Weights of a small transformer language model: RMSNorm before each block, no biases in attention or MLP.
Each number is 500 + 40 x the weight over its row's rms, rounded and kept within 0 to 999. Layers, rows and columns count from 0. Numbers have three digits each. The size before them is the row's rms in percent of the matrix's.

# gate: layer 7 MLP gate, 512x128, rms 0.301, rows 80-110, columns 64-127
# up: layer 7 MLP up, 512x128, rms 0.308, rows 80-110, columns 64-127
# down: layer 7 MLP down (transposed), 512x128, rms 0.3, rows 80-110, columns 64-127
gate80 091:510540487437527471529535501409526481513499455509519589512494484481457488473561390509546536480471524497471524490518534505486485551590432495522521568492512548528495443483492538443541471530545525
up80 097:531590547567511395536507491496476465515532412463501495500512480509532533486526498515499516461440513463495515546464520461498478599535409528506436546451514544516479500531437524450461451486522504
down80 090:460581553497543514479522464531532479491536487458475568423469515514447540526474539451529546489482436543554525488470524451477536523494456472516415472503470518480510499575495508488570551561515559
gate81 098:483488485439443534498518500515527537516554500452596552487532445488542537543481492448500613515468522483503545492493479543551498477487521450556498471395546511504531561434549535531525475504503498
up81 101:494472503599518456495479486547467544538612509510484395506471500410435564505540482602560410464539533545534474528464430484435469443443527538482491472497483496454535513484493433481438479472508546
down81 093:461458496510511502492545543551527541541462527499485465452505493491513463499494543479478435510493461527451581482487477462458482619466561501532543443504551447502532553501455458470488606503505474
gate82 102:400520491457504534509582540472494438532532473489540485485498525526551545464498516501517533449454489539546534449471515474460466478554609497531470489455479439474457462487436465526512466552522473
up82 102:403529538429532526499520499499476542463537531456524431548499490479443556482450553609521493429476496473476544451497552496503467500556560472534517518452501420457443491451579575491456505481488567
down82 097:506457496483464482495453465484511484512432565526507480483498494429432433562495497445511466535507537464515495496485561483497500579490493563475480530444539530502412571523500512509533444618503479
gate83 101:468504498462498493526581508491521493468531472435489478511564505452506457463573491432539467549467514479482471529442466488442549523456513488422520457543424448502511490474448548512470546462545501
up83 093:569421474519493532554519458539516471539469550513523507519527513501457466501534499458444496492532487460439469542526518532520450554476499518468466525510531528439505465502501494538523500512457533
down83 098:456526464562438550546525493487566484552519475504484501466482541463449514556488443514484513467441477458504491507506566518447520522495499502469555525454510475479505497490493489511423523454562439
gate84 098:553529446481448484412493486528487468489530511536460572542562534542457494484527520557558458499468433464553534605501481472514497552478529463576509464508482520553476444482485553412507524508492480
up84 099:465486515566522488544447480509513454521525533500512543508499421536458520522440506477466493557448516533529520523552531531508500515590432576554530530458479541473444478483529461461441442477513491
down84 093:492503495434500545515535534536562577533440477419466447459597502457416488589535595435577487521480505477528549505473493503455446517499499512509510483486505464530500530542509479504529495533477565
gate85 101:475573480530506521444512517439492497512476488550529553512489557461473399496532421536517493434525489512535516480490506482557486427496526523459531599531469546503470493460479498537512425478521529
up85 102:508539566470540575515473551504457494492513519550506478580518466449471540438429458452536530508471463540486517475540511452433566536437478480438493527415488509505530535505555457569464458516474527
down85 095:492491475502483521501459493492485480500467536579517381545520551563407503507511465464504472598429523501455458515468448534476465493511513598470546495468562459440539547545519467476451530491476524
gate86 097:503511549466474494556492546429539511517488524489536509498555499501587500480496519478552575511529460507559484433512530524544523557488544491525495537452510475517489547477547432488466456536528458
up86 093:476510435475477467447474492581495523554529492547491528526465535520485479490624453538481470512490562538477517473484497469506492453520511504500493483480531468508558498494492446456495510509465529
down86 093:488480509546472562467549528532478476535545499438516550536431548453505569544508488525566578491527461496562433490514481420560447493478438513487478410551496487436560499573536477543474451527518503
gate87 101:524509445510532486483496521477377475505460515463476451545492556454560541567497579502503542485515517471470459479528473513462472488523471541496536485502520386497478461513530502499447513522531512
up87 099:494405526490575521488490484492508514543555453487509515546532447576517479531559483479594521577451492540529486570526507527518564459437455477509482551540538458531445447514473496533518488521556470
down87 098:538498491561455478452419500527452521468513481461559370597561499464472491472563449471478574535441513534539535526599564549515487483502493496495535497486520492515500591521511487578480509501546538
gate88 088:550438555447461528520478435457491456434526482473462469491599479455509502508491484455493509533511447468482428458553455490507450553538494451468533582493520475479506488551451471434459467549527519
up88 091:539500440531540498450397453466512490541460501494479523377458509557495441454488520569452524451489572564494592505482518545444517483546515557520492435545532480555495547437551474572503484462467510
down88 095:489490463518497480583499512554478488527414485534461479460452474494515484515484462566504557480538540512493565521546500543499480492421471533451451473486489507503564478511466522505486480450457425
gate89 099:486392518478476551559527496569483574525456457513441567487462499524559596453488487452456510550377517499453499512456531510536487503497487564506482433502521485454461480523467479474469540508482488
up89 107:493562431474466446458507548519529432473450481445507471458486495508405402492534509566487511416508510600495544532501521487505535508537563505409518434513458522496488516480566498473425481472533487
down89 112:454514490543477503483472523484527426516495552554579500488533544422650529546466506484482531475580531506550525483473467481427439436494516403521525480476471539490514488577519506510542503509465512
gate90 110:525538495478455541555463539452506588490539526471537553517575488539419513518491463515546445527546528488519484461516566423574471529547557531538530516563531570519424517504537537461531484498522539
up90 101:395580515474495484512534469462492475511465489459531485546542496516476450540493508510483468458573491522421560468500505448520515537568545506489509503552551555448506516549541543448476420448410522
down90 098:517421540507558501460552460503407493496449466503498426506451591532417482467517502581409488478463513561456492467445492539438594480515507521550510558532545483460517481523497455516472442475443523
gate91 114:485524427503473414486480481485519552452490482462523421445519524454538542505524470517572427484480476508551500488450513437531441509459524482496491513547465498529503512503462471422548522434506524
up91 110:445451525508474538537454517546426504535464487550510547532509517519499504462517498532495572461489569513512525518478519531480491473483511487435490438506469515529536508573457516551475463500498491
down91 099:585474502507587440413499519469458540443477540464501518556501481539493490525486454478519480532459473498476531523476556520584576492465504460514457448501526536482467437554507511498551486590538573
gate92 116:500425522426461474442506546431464550393523557522521540565521472537493436458546511563532592473547478516546513459496463508509518623449588515458492469479461495452528509535518518536467492520566480
up92 117:495539492521572492551451532571521509547435510537474549404497465491506624491497470523554511502541475473545537541466453527513442488532481547436490507441510511549522540454498523487468508476409513
down92 099:433500467534532567450538461594579522536494499566520474467528620516620539479515469458520502488509427450514464494520450534542508443516428542478548489464494525515483527480513509494481526541466463
gate93 095:512556497526417472481495466544468451458453498479449495474538485498467514548502458399476531505450482406498474457483529486531463544484479518516455454507563508505556452526503442483516511458478520
up93 099:488539556541572425510484515489501453530524544435523433504448476500489503521534542476485489517484549511440573477517461499442561529478556464551572515520508547438519503537475578500496406456508414
down93 097:490543506510542557486476492476491546423565563509512494511475476465450488527534522460503496513484554542548529533447475437575486594462517451457531493501498498474494517445473568476442491532571428
gate94 098:514435564475489560471465533578556547515552479522466480511498507506427533476532510469509545501494501496545537508461449552521496532517432504502531424503516521514580532498513548461528495533543538
up94 103:530435444533494419498487438516530543510461490495533492467569497508528451475479511482509510560486482521481526617477503471477517510553442464513478548498505390493443542518472494459564526499532582
down94 100:504507525421530549579517558579553563493492451429449496462507462498450438465574551529491542525549507512442464489530545548493520500461511535511503576481516444444514551480485468564585430553494471
gate95 094:568478427530476476487516535463431478506496559528513457528455562480532464501419481483511500641458560502517451447516513490494474557437494499522517472494484500404513493519496531505575463510509520
up95 097:474482534466506548513506515490546512488495520498494501431518440541463404568526528548451444464573445493521456548535474541477480492549558521470502502569483492489557521426480509548403530479481533
down95 095:480483448471454502547398543586521534453508553527518441476551565501449484457491504463473571474529565498435468556455446456509529437463559526500481517526525471561543493537503531473559456498563591
gate96 099:551493475587505561514499493518527556483482473529542457531440451499489442480546513430578572458456508461488593518489469476559472510511533490476476490524496450541411481531480425523439491495513428
up96 097:594429433490564500485474510502487492485470542506473472520487481516474518520531428465472540446567492558510516472479498560520501496513491497438507565523476441558452453455515489568453537536488407
down96 096:433540487587469479555491469482503436484443499520469508541541522495485519452518576498513491480424454447572490549469502524510465447495492478423552542465456535556502492479487422564571460476559488
gate97 093:465465484470579483447536465454433577499505559499525468463585516416526492544547477493433513410518423433474456446471453562517489480562553482490498566530480539453529510575531482488530477453489502
up97 094:453457461492475547536509458540487507517481528466536495479469509444531507505474585519505518435562471433484543521583430489585436522554475388506491521438480533562446519550489550509491522522538505
down97 095:477449505446451465463498476580464597464538436509544493538570532517490465465497493507516509492460424517485506486537516434469593493449575546498537495435529469473507522514489500479512443466492475
gate98 116:513451536462443490444521511450479418537550528531453502472491427574506460483509493545444506444542493547458507532501518449490514439504491501541484458457517561449493530478547545489506529516478568
up98 114:500572551479530472525521487484491413469546446483514500461541530495512514496488500555582453467540492529458497487497478467506588480509497554519585471513493523439471438628493514501459480602522465
down98 103:571526506485443507506549506516422429555509588507440528538528509470482434558572474582463483516510576524515457551519539493462487473482520517523536502417538448475498460545524458528481528487535500
gate99 106:546496464566484462462512483501483438486530516447489503470485486534523470506563461518512476523569402478569457480519558545530424526496476484464530554519427516452564528504548521454517465437503499
up99 110:516482501525524503469559487563542516471509520496433515539476477477491576502559524463455417446506529523553519493518512500482468462462501470550483469478448519503474546536471520530468527427469480
down99 105:495526481546564504455562460535515562448547508491489451507531455491454505533592463454501531512417519418485469511535536482518516536467496483524496507560469500428535560543563531469479513431509482
gate100 094:522582457478542457499595569458492496462518508505426531442516507484491464503545517462522524510466492541451603460512488513541454413571459549534522521501514483491471528581444497465467574526475537
up100 091:530544499463516467504554489543459423441458472471459551516507502471466478465505473499525622507541474548543571516546509472495404403483493502476524553452487474495477580464472437546478450511464527
down100 098:496499514537550497470489582517489446520534545488537512467528513502477494495459454507501450507559441496484528479456502521497495568533477502525426524428540425448456476541455487522448559513390457
gate101 090:543514508422472548517474460519490528444450523517528547546525538433492493508473496461470537486523546512376512479508509491504529492511449521507457469506498500494528589538450527566501512554482490
up101 096:479539503501453427438523468517467475547453581473454429512519494498536498509586554507506455470475517533452495468492466504472524507493543489469450486503430542483520437503555430508551495585479493
down101 097:478538435484496478476496522536462519528530492449563506480467516541534512549549522559499452493519419464424440504493532502500442534484540591479498485515509457523466555402491499501503430533488508
gate102 103:544514556463479578506466421443508427492475523491497503508559418471520494510529575469494517515548467445541514435524545565500459514536463493518507524450455439498499522519527445477485515503594479
up102 102:441570522510564532417562547482543490464480468509468485494462614461446518507464475431528490468462520517488513539459476523473524475487552527553490513477574518490404464468561513529516545493559524
down102 101:441450503502567486500585544512503468502547443433493465530525553491553520488516604456564462504427545540473478460539480537457535474530450508481492499469523502407567575440488449509571491524469503
gate103 090:501515499454552530470463448476442467502528540510472523533541516488442419456495502525450494534464480459481540536423516469539473467467476538497501511514541491509592434472449412433520515526431467
up103 101:467549549473488439442531547499565511490497471504482488480470530486532485493471449500550567544464475623480470504499493516411509453518459470554499464480482508491506492559535517581543516501655550
down103 099:527508504506535507481452498459502512502541518512530462529428455477603533521470415516503433583518457549560536474529563524530471519513498490510503554572456466481516532442480578543492545494572484
gate104 104:536526524551466529440496448471497458483538510451480530486546490534485564524607469441454497457424501460524561466476523549487482522487537585591475534504466486503559437435486477526485522510508451
up104 100:512551501536459535462500513481486481554521502514471497475520483429449474426471551549489496482511471581445496460518475466483549477490513480453540482490503547511451509499576568468464458470463444
down104 102:558523500454458489506544470508518524474497504510474480491421525481458507478388530574429476498517507442515519503467516524479529563495451447492528503507588537487490498472425462433528517543543525
gate105 090:515502517509479500521488481501446517499445624536486573552459494485509464482509497490525585518426496577488532530550557514506499478454560504449504482478539498494523436535486460511559466519515544
up105 099:547493508505517441465581447465535486446499459475428511509506546529443513492527472446491412473446525534478493451543459487513447499546456515586533492529507501517495512514465539530365556428449533
down105 100:513492489489479511488510492568449479491558502492519523413551515499594490484517478537485502486551497559479526547497472442548488470543524491457477528537516456478536467562530434470490469564579572
gate106 103:543530451507573522523439593541435532475481497437475464516556482377537557478498512551442498496502488556505478468472587509479500490601507467450478475494481558513420454490515556445494502505499474
up106 106:464482486510517511523499574425499562510571482476553536523514472527483533463476564548536563517497476484481545505532475458547576486557491572443469483490396428525500481496593465473473452510443478
down106 110:527549497451489474547566480532472506462500472559478491553561519468584483452491527466581587472484478512482518527489511468481510505494477532565502504540489548452444542499518546452427504610514541
gate107 094:512520440475473451465459583494495499456484523421523459479534492462542504494488549521554569453457498522423549454478480523480541458460567460537507460526494420475514547555523520420478523538516481
up107 103:451527488576536453457532403497474534532517516575436450497475530518463546527514586531498535478467432531496477483501439541478414493440551454549507521562558424430460456547502524474464482499492453
down107 103:543424478500502472454468503534473484487554414491594512505488433505482550525559539541488469495558571501520516499502521412451496411522512482487505481479498492456425484500486387418538528484578535
gate108 103:475597541524429549477460542567560492460571410458499493468470527528475498537488513536513485537466483458514497507476473483505520553487479565499507438504491478504451473471527495555460429520504446
up108 097:523542479479506512613495527565508475507484506480482556517463526472535471525484468481560517471548420542547478533558529467452509447576497502466501503543543544516463481496429492588393507507548486
down108 096:488430424474557509498551426455490504504469522455486445498487434431461481450471510489499426487490515529501537496482437474531483506586486539497532548471520552443477503564529542463527528570537414
gate109 098:542574496535444527464464480495535522539539534449517477493504534462550553519459574497506488483428471489476564500443502520499534525514418507554500474522539483513567531529516445454512468548484548
up109 095:560466513497524503483472483525523517528473453482503444443445530495420520581483456501505474461462501506468494515479516426506517533493478502426454548491597548463455553498450478502532478473442526
down109 098:424490500498581462563499495521489503521537587585474576556523471463453471515512525473400488483489443505493506467507453494623518448525509520506534501504449533548491519504494495556508460448507527
gate110 097:532472476469486478523547590498491527548503508455422480491528563496480536531471519520511470517459485460494472479582491473497569481454517455543446495534540463510561420530518466453564533516467473
up110 097:501484507448505530506472482483538475480457491469526434426528499485509492485472521439531422428536497496526508472530453483522516500492475483450499537545576478500532460512520536430502439575523482
down110 100:473487485489546452481466475512499447474464513538502465493469568477374487469504565562465509540476525466474505504476474511525453587586429498503478490538439511497486536519546471470483473512446521